python train.py --num_attention_heads=2 --num_key_value_heads=2 --head_dim=64 --norm_eps=1e-06 --bias="none" --optimizer="muon_variant" --schedule="wsd" --decay_shape="cos" --max_seq_len=768
Each number is 50 + 12 x the weight over its row's rms, rounded and kept within 0 to 99. Layers, rows and columns count from 0. The size before them is the row's rms in percent of the matrix's.

# layer 3 MLP up, 384x96, rms 0.483, rows 45-61, columns 0-95
108:56 60 62 48 49 36 44 43 50 64 57 84 34 67 55 46 67 61 42 64 49 33 47 61 22 52 43 42 44 45 46 28 47 63 50 70 74 50 55 65 62 45 41 33 63 77 33 42 57 43 38 48 72 53 46 51 54 46 56 47 41 41 28 59 42 59 35 47 43 46 53 38 42 35 40 44 50 55 71 52 37 52 60 64 36 43 55 61 48 62 54 48 19 34 61 44
106:50 22 46 62 61 43 55 66 46 46 69 63 57 51 69 42 59 37 44 31 19 41 50 64 63 52 61 58 38 50 63 38 49 40 64 45 64 50 45 40 52 53 59 46 49 62 47 18 65 58 66 33 32 43 51 53 47 44 34 39 42 42 47 58 58 62 29 64 44 65 67 53 30 52 25 51 61 57 44 38 44 54 49 46 50 68 76 56 42 36 47 30 37 59 55 59
103:42 56 31 38 34 40 51 53 37 73 55 61 38 37 37 56 24 34 41 43 56 48 27 49 30 56 28 40 40 43 74 55 57 58 60 57 55 47 54 51 54 73 42 53 44 62 44 37 67 58 41 56 58 64 46 42 48 39 37 52 58 46 73 33 44 39 40 42 40 31 45 47 61 45 68 61 41 40 41 54 58 46 52 68 38 81 59 39 59 49 58 69 51 64 75 46
075:59 40 48 39 57 48 45 47 77 53 50 70 44 60 41 48 37 42 45 47 39 47 43 54 44 55 47 59 45 50 49 67 92 30 58 50 48 56 63 30 64 31 27 29 53 62 47 35 49 45 59 51 39 38 58 60 49 19 35 65 76 56 50 48 45 48 45 43 53 49 49 67 29 65 39 51 49 72 34 57 52 47 76 58 48 42 68 44 44 53 38 38 64 47 56 40
103:40 40 59 51 46 56 34 66 59 53 34 61 48 58 70 30 57 45 34 45 49 47 44 46 51 71 67 32 54 52 67 32 50 60 46 51 62 49 36 58 56 61 52 46 53 69 43 42 36 39 49 76 43 51 74 71 53 43 25 59 69 22 48 49 57 51 56 48 50 50 45 40 47 50 52 56 42 83 59 61 43 40 67 33 45 46 79 50 43 51 70 42 57 49 37 31
077:55 27 74 56 54 58 56 44 48 48 53 61 35 64 54 28 46 51 55 36 78 53 52 66 42 40 50 43 57 58 56 55 72 51 53 49 63 58 67 57 45 26 38 57 45 44 42 39 30 37 52 58 62 35 71 55 61 75 28 69 41 51 52 45 57 33 40 36 49 53 49 47 52 40 59 69 46 35 27 44 25 49 67 51 73 49 38 48 54 37 59 40 30 44 45 44
116:26 42 39 54 54 43 49 57 48 64 70 56 36 52 60 49 78 50 65 78 37 29 51 62 48 51 41 54 28 49 63 50 45 50 66 41 51 33 46 45 66 43 57 57 54 56 68 60 43 18 60 58 57 75 52 75 51 51 31 56 35 45 51 52 44 45 55 43 65 52 50 67 68 43 40 65 48 66 43 53 39 44 44 40 45 25 52 44 59 36 34 34 68 50 55 35
064:59 25 58 46 40 60 57 53 68 63 40 55 42 72 43 51 75 49 32 55 38 54 39 37 59 65 46 27 53 68 47 55 42 43 50 52 42 15 31 53 60 53 58 61 45 76 52 34 15 49 48 50 38 37 38 60 54 40 44 46 49 37 57 50 44 44 44 51 46 66 56 35 27 50 55 70 55 43 51 62 35 51 45 20 58 41 44 40 39 33 54 54 50 51 55 47
086:58 46 69 78 47 43 32 69 61 45 63 51 70 30 60 38 43 36 48 43 32 70 43 50 58 58 42 49 26 69 15 47 66 46 50 58 51 61 44 54 47 57 66 70 42 45 56 57 35 59 45 39 53 67 49 43 65 46 38 34 60 53 68 67 47 30 59 60 69 55 25 47 54 51 68 54 49 50 52 60 50 54 40 47 44 62 55 46 53 35 55 38 46 44 27 50
097:52 58 53 58 65 37 46 59 58 50 39 41 60 51 87 57 40 40 54 59 49 40 39 47 52 40 33 31 72 40 64 66 46 30 64 58 51 50 73 65 58 56 37 25 43 51 38 44 52 50 51 39 27 52 47 45 47 33 38 53 57 59 39 49 68 32 27 56 36 71 60 41 53 50 57 60 44 58 44 48 38 55 65 62 44 44 70 77 52 66 69 52 42 32 48 39
111:45 44 63 26 33 45 44 53 32 71 56 54 46 35 53 25 42 29 77 37 34 53 50 47 37 57 57 39 30 36 61 28 55 44 62 56 74 36 54 50 54 62 55 54 42 67 51 22 41 48 65 51 29 44 53 46 59 38 60 58 56 67 42 57 47 53 62 62 57 37 42 49 31 50 61 49 32 55 52 23 59 43 55 35 50 59 43 44 30 33 41 48 58 47 38 47
119:41 44 52 46 50 35 62 45 29 60 44 60 30 62 53 27 41 37 39 50 52 47 50 63 51 33 80 37 42 26 50 52 44 47 58 54 52 52 44 38 73 37 51 43 51 58 66 50 56 60 31 52 61 46 49 45 28 54 36 43 55 37 40 51 50 62 39 61 54 65 49 30 53 61 49 37 60 72 55 46 51 46 31 31 49 30 68 45 33 34 30 48 48 27 54 21
080:16 47 24 64 50 43 57 64 58 53 40 44 46 55 36 38 43 71 56 46 25 68 55 39 67 60 36 45 44 38 49 56 33 58 44 60 45 44 42 45 75 63 56 34 71 60 41 67 56 38 62 55 42 60 60 36 59 33 53 38 41 64 25 47 47 44 65 43 51 50 45 68 56 47 50 48 22 55 48 35 54 44 56 49 70 40 64 57 57 53 38 32 70 55 50 43
117:40 32 27 41 72 42 66 47 54 56 49 63 49 66 71 47 56 51 61 34 18 51 35 42 38 41 64 52 39 38 48 39 42 56 67 28 75 42 45 38 59 36 56 60 48 34 35 56 50 46 40 50 32 74 49 60 47 28 45 53 53 43 56 45 71 54 58 57 49 34 53 55 50 67 51 45 37 76 61 60 46 42 47 54 27 25 54 53 37 56 60 49 43 43 49 37
076:52 45 73 50 34 27 29 62 43 86 54 48 52 38 44 58 56 52 49 31 46 46 71 32 69 66 62 48 50 41 61 39 61 66 42 41 44 38 33 34 49 47 45 45 51 59 56 70 78 52 44 56 50 43 55 57 64 44 55 53 39 61 54 71 74 36 42 47 52 28 49 42 65 48 52 44 56 48 63 40 31 62 51 42 47 37 52 63 37 53 53 51 16 47 48 54
109:57 56 19 42 42 33 45 50 47 51 50 58 59 56 48 57 41 42 60 52 35 48 38 68 49 44 30 57 44 48 55 36 36 54 46 51 54 40 53 62 57 55 59 60 61 47 64 25 46 57 39 52 37 77 71 30 50 39 34 51 57 56 46 41 73 43 55 48 61 32 40 59 68 27 39 49 43 68 36 51 41 54 57 36 29 68 55 58 32 54 66 82 54 45 27 43
111:54 48 63 58 55 46 51 49 53 48 53 69 54 39 38 36 53 56 34 58 40 31 52 60 60 62 42 35 32 26 59 35 31 55 42 68 60 66 74 45 77 60 59 42 58 60 52 61 50 66 53 37 44 50 70 76 50 46 57 69 48 56 57 40 47 41 56 31 51 39 37 56 49 41 50 43 19 60 55 69 34 59 70 61 49 67 70 42 41 44 67 32 60 45 51 55
# layer 3 MLP down (transposed), 384x96, rms 0.283, rows 45-61, columns 0-95
026:45 25 55 44 42 70 50 52 64 54 53 43 50 39 47 16 47 63 46 70 32 33 50 54 38 53 39 53 61 56 47 68 50 60 46 47 38 53 34 60 43 36 37 63 58 27 54 56 73 46 60 34 80 54 41 52 39 59 53 46 61 50 60 55 44 51 65 46 44 65 58 67 27 39 61 54 37 30 53 57 42 60 51 64 36 46 61 33 66 66 57 30 60 46 26 46
015:30 51 48 78 34 64 52 57 46 57 46 30 47 48 44 55 53 46 51 50 65 48 32 40 37 51 53 44 68 53 58 65 54 24 47 65 43 55 54 69 46 30 42 68 53 38 37 37 46 54 65 55 43 23 50 30 42 67 27 39 53 60 46 46 50 66 50 42 69 53 49 54 38 52 29 58 79 38 62 31 57 73 56 41 46 55 59 51 58 59 43 60 49 79 55 52
113:61 57 35 52 44 55 61 62 62 45 50 41 37 41 57 55 57 41 46 56 50 53 49 55 59 60 46 65 47 44 35 54 51 35 57 44 61 72 36 75 60 47 49 76 80 48 58 55 50 56 55 75 63 55 34 61 44 55 24 44 58 54 54 64 67 55 26 82 53 54 53 45 27 58 47 59 51 42 68 48 61 59 52 68 41 50 38 79 52 41 52 45 65 77 49 48
022:52 46 32 46 56 39 41 30 59 67 55 30 37 37 42 69 41 67 37 52 60 42 59 57 47 56 44 38 46 50 51 55 37 52 46 32 68 37 52 36 56 61 45 84 79 51 55 47 50 76 38 49 69 63 53 59 51 22 68 51 29 51 55 49 47 59 61 57 41 64 28 37 56 48 63 56 41 48 55 27 58 53 56 33 46 64 59 68 62 45 54 46 60 56 70 52
029:75 45 47 40 34 23 53 35 69 48 64 45 57 36 57 54 34 52 56 40 31 47 55 51 59 56 51 65 54 64 58 63 47 51 29 49 47 51 23 68 53 57 33 13 53 47 48 66 32 56 39 42 41 71 39 46 60 45 41 33 32 36 62 40 48 49 68 66 50 50 54 49 63 52 60 44 48 30 59 69 38 39 27 39 65 36 60 58 53 53 43 44 50 45 54 53
012:48 42 52 41 38 46 63 47 61 44 45 30 43 61 50 51 75 56 18 34 53 57 39 77 45 50 27 57 47 39 28 38 46 52 61 57 56 47 40 43 53 68 45 43 55 45 61 46 70 31 65 47 49 38 45 42 40 62 74 53 55 41 41 38 47 47 58 49 20 67 40 52 50 77 53 42 42 41 55 63 48 53 45 61 48 40 39 41 30 57 39 85 46 57 64 42
051:55 60 54 52 52 40 39 43 40 28 29 41 37 52 48 56 72 31 79 45 21 40 54 54 59 42 60 73 60 63 48 35 51 58 49 55 64 34 61 68 53 46 43 48 50 62 60 56 69 63 45 32 63 49 27 42 39 63 44 25 62 50 39 51 52 57 59 37 57 50 50 61 44 65 77 54 61 52 52 28 44 37 68 58 42 48 52 63 48 58 56 40 38 70 36 60
165:53 68 52 61 51 72 68 46 59 51 44 64 58 59 45 53 50 49 72 37 58 40 46 34 54 48 50 41 55 45 59 46 57 47 35 33 25 52 11 58 32 56 56 60 46 52 61 71 45 71 62 42 52 68 51 52 50 59 71 41 54 62 42 71 32 63 57 52 30 50 64 51 42 60 47 23 38 27 59 62 57 48 56 48 43 62 40 43 49 55 39 57 71 70 61 57
144:64 57 34 48 55 74 50 58 64 60 56 25 37 64 34 51 36 25 49 66 54 38 52 50 40 47 50 47 43 35 56 45 71 71 50 43 25 49 31 45 41 68 59 51 47 50 37 67 46 64 49 50 58 62 47 48 50 57 61 58 71 58 33 53 51 67 63 55 54 55 58 56 59 32 45 45 60 57 50 59 70 67 67 61 59 71 44 67 66 52 49 29 68 70 57 58
030:44 71 60 53 38 66 33 44 78 51 67 34 58 50 50 52 43 34 53 56 39 57 47 26 61 64 53 41 58 24 38 50 62 38 43 82 38 49 42 37 52 51 58 45 47 42 44 52 52 64 53 51 73 57 57 49 57 54 49 42 70 41 53 55 50 49 52 18 51 42 61 43 42 43 64 64 77 45 39 58 64 41 64 68 51 35 44 35 40 49 30 45 59 64 35 35
037:52 59 40 44 50 45 48 37 58 61 40 49 66 72 40 57 39 71 35 72 54 43 44 49 52 55 60 63 32 54 60 59 28 33 66 46 49 72 51 51 53 43 38 51 48 67 68 75 38 61 40 42 41 34 57 37 39 53 43 34 53 59 48 74 36 48 58 46 61 26 48 33 34 24 68 48 69 46 43 49 68 46 54 56 59 50 58 59 39 63 46 70 45 66 40 67
039:46 38 41 60 47 64 39 54 51 42 48 37 41 41 29 68 47 36 57 37 54 58 37 60 56 60 53 77 48 50 64 60 67 62 40 61 65 68 29 72 57 50 40 79 42 46 55 72 59 48 49 48 59 36 74 34 41 65 52 49 70 30 41 51 45 58 43 51 29 54 57 53 45 44 59 47 39 33 55 48 47 62 64 61 39 35 53 52 53 67 74 47 59 74 35 37
102:57 65 44 40 46 70 58 44 67 71 48 49 57 52 56 58 43 39 51 41 60 39 37 45 51 28 55 59 56 49 57 52 57 46 24 27 28 48 17 57 43 42 48 66 55 44 57 74 49 68 53 43 56 53 67 49 53 64 55 53 59 59 44 66 35 51 61 44 17 40 72 37 47 55 56 22 42 31 59 60 55 53 53 67 44 68 43 48 47 55 56 41 62 73 53 50
035:47 66 46 51 62 45 29 56 51 54 57 58 58 56 67 73 33 49 39 61 50 40 52 77 67 40 44 53 32 63 47 41 60 38 21 35 44 69 51 43 65 43 42 54 51 27 70 68 41 71 41 48 38 50 65 44 27 73 55 48 44 49 43 43 45 54 70 60 47 53 54 64 39 78 39 47 68 47 63 49 57 41 59 55 42 56 48 44 65 39 47 54 64 63 69 43
146:56 36 39 46 55 72 51 48 49 55 40 57 80 48 48 52 52 51 66 55 55 44 61 41 66 26 54 54 51 37 36 41 60 49 37 27 42 69 46 76 48 29 37 52 68 43 52 69 55 66 45 55 51 57 64 77 40 56 46 38 75 38 36 58 40 51 65 42 25 54 59 39 56 65 44 39 53 42 46 61 42 49 57 51 62 62 27 36 48 43 66 70 65 52 51 38
109:46 49 33 33 31 65 62 54 59 63 56 37 50 60 40 50 48 51 39 57 69 48 44 47 58 31 49 50 48 49 58 44 53 76 25 33 50 55 36 75 55 64 54 60 58 61 49 68 71 64 52 55 53 68 55 43 37 60 58 60 47 60 43 79 56 47 56 63 26 51 61 42 51 46 46 30 25 37 59 56 51 44 43 37 41 53 39 36 31 50 58 52 71 74 72 48
052:40 73 59 34 63 56 46 54 54 47 51 48 56 46 42 58 25 49 40 68 65 66 47 57 43 55 46 67 57 76 65 37 54 58 54 40 61 52 60 63 48 62 38 50 42 37 40 45 51 65 51 40 33 54 36 33 57 60 56 62 69 62 54 48 17 43 51 51 53 20 56 50 47 39 59 50 39 49 24 42 50 21 61 52 19 59 35 40 49 62 36 53 57 40 54 58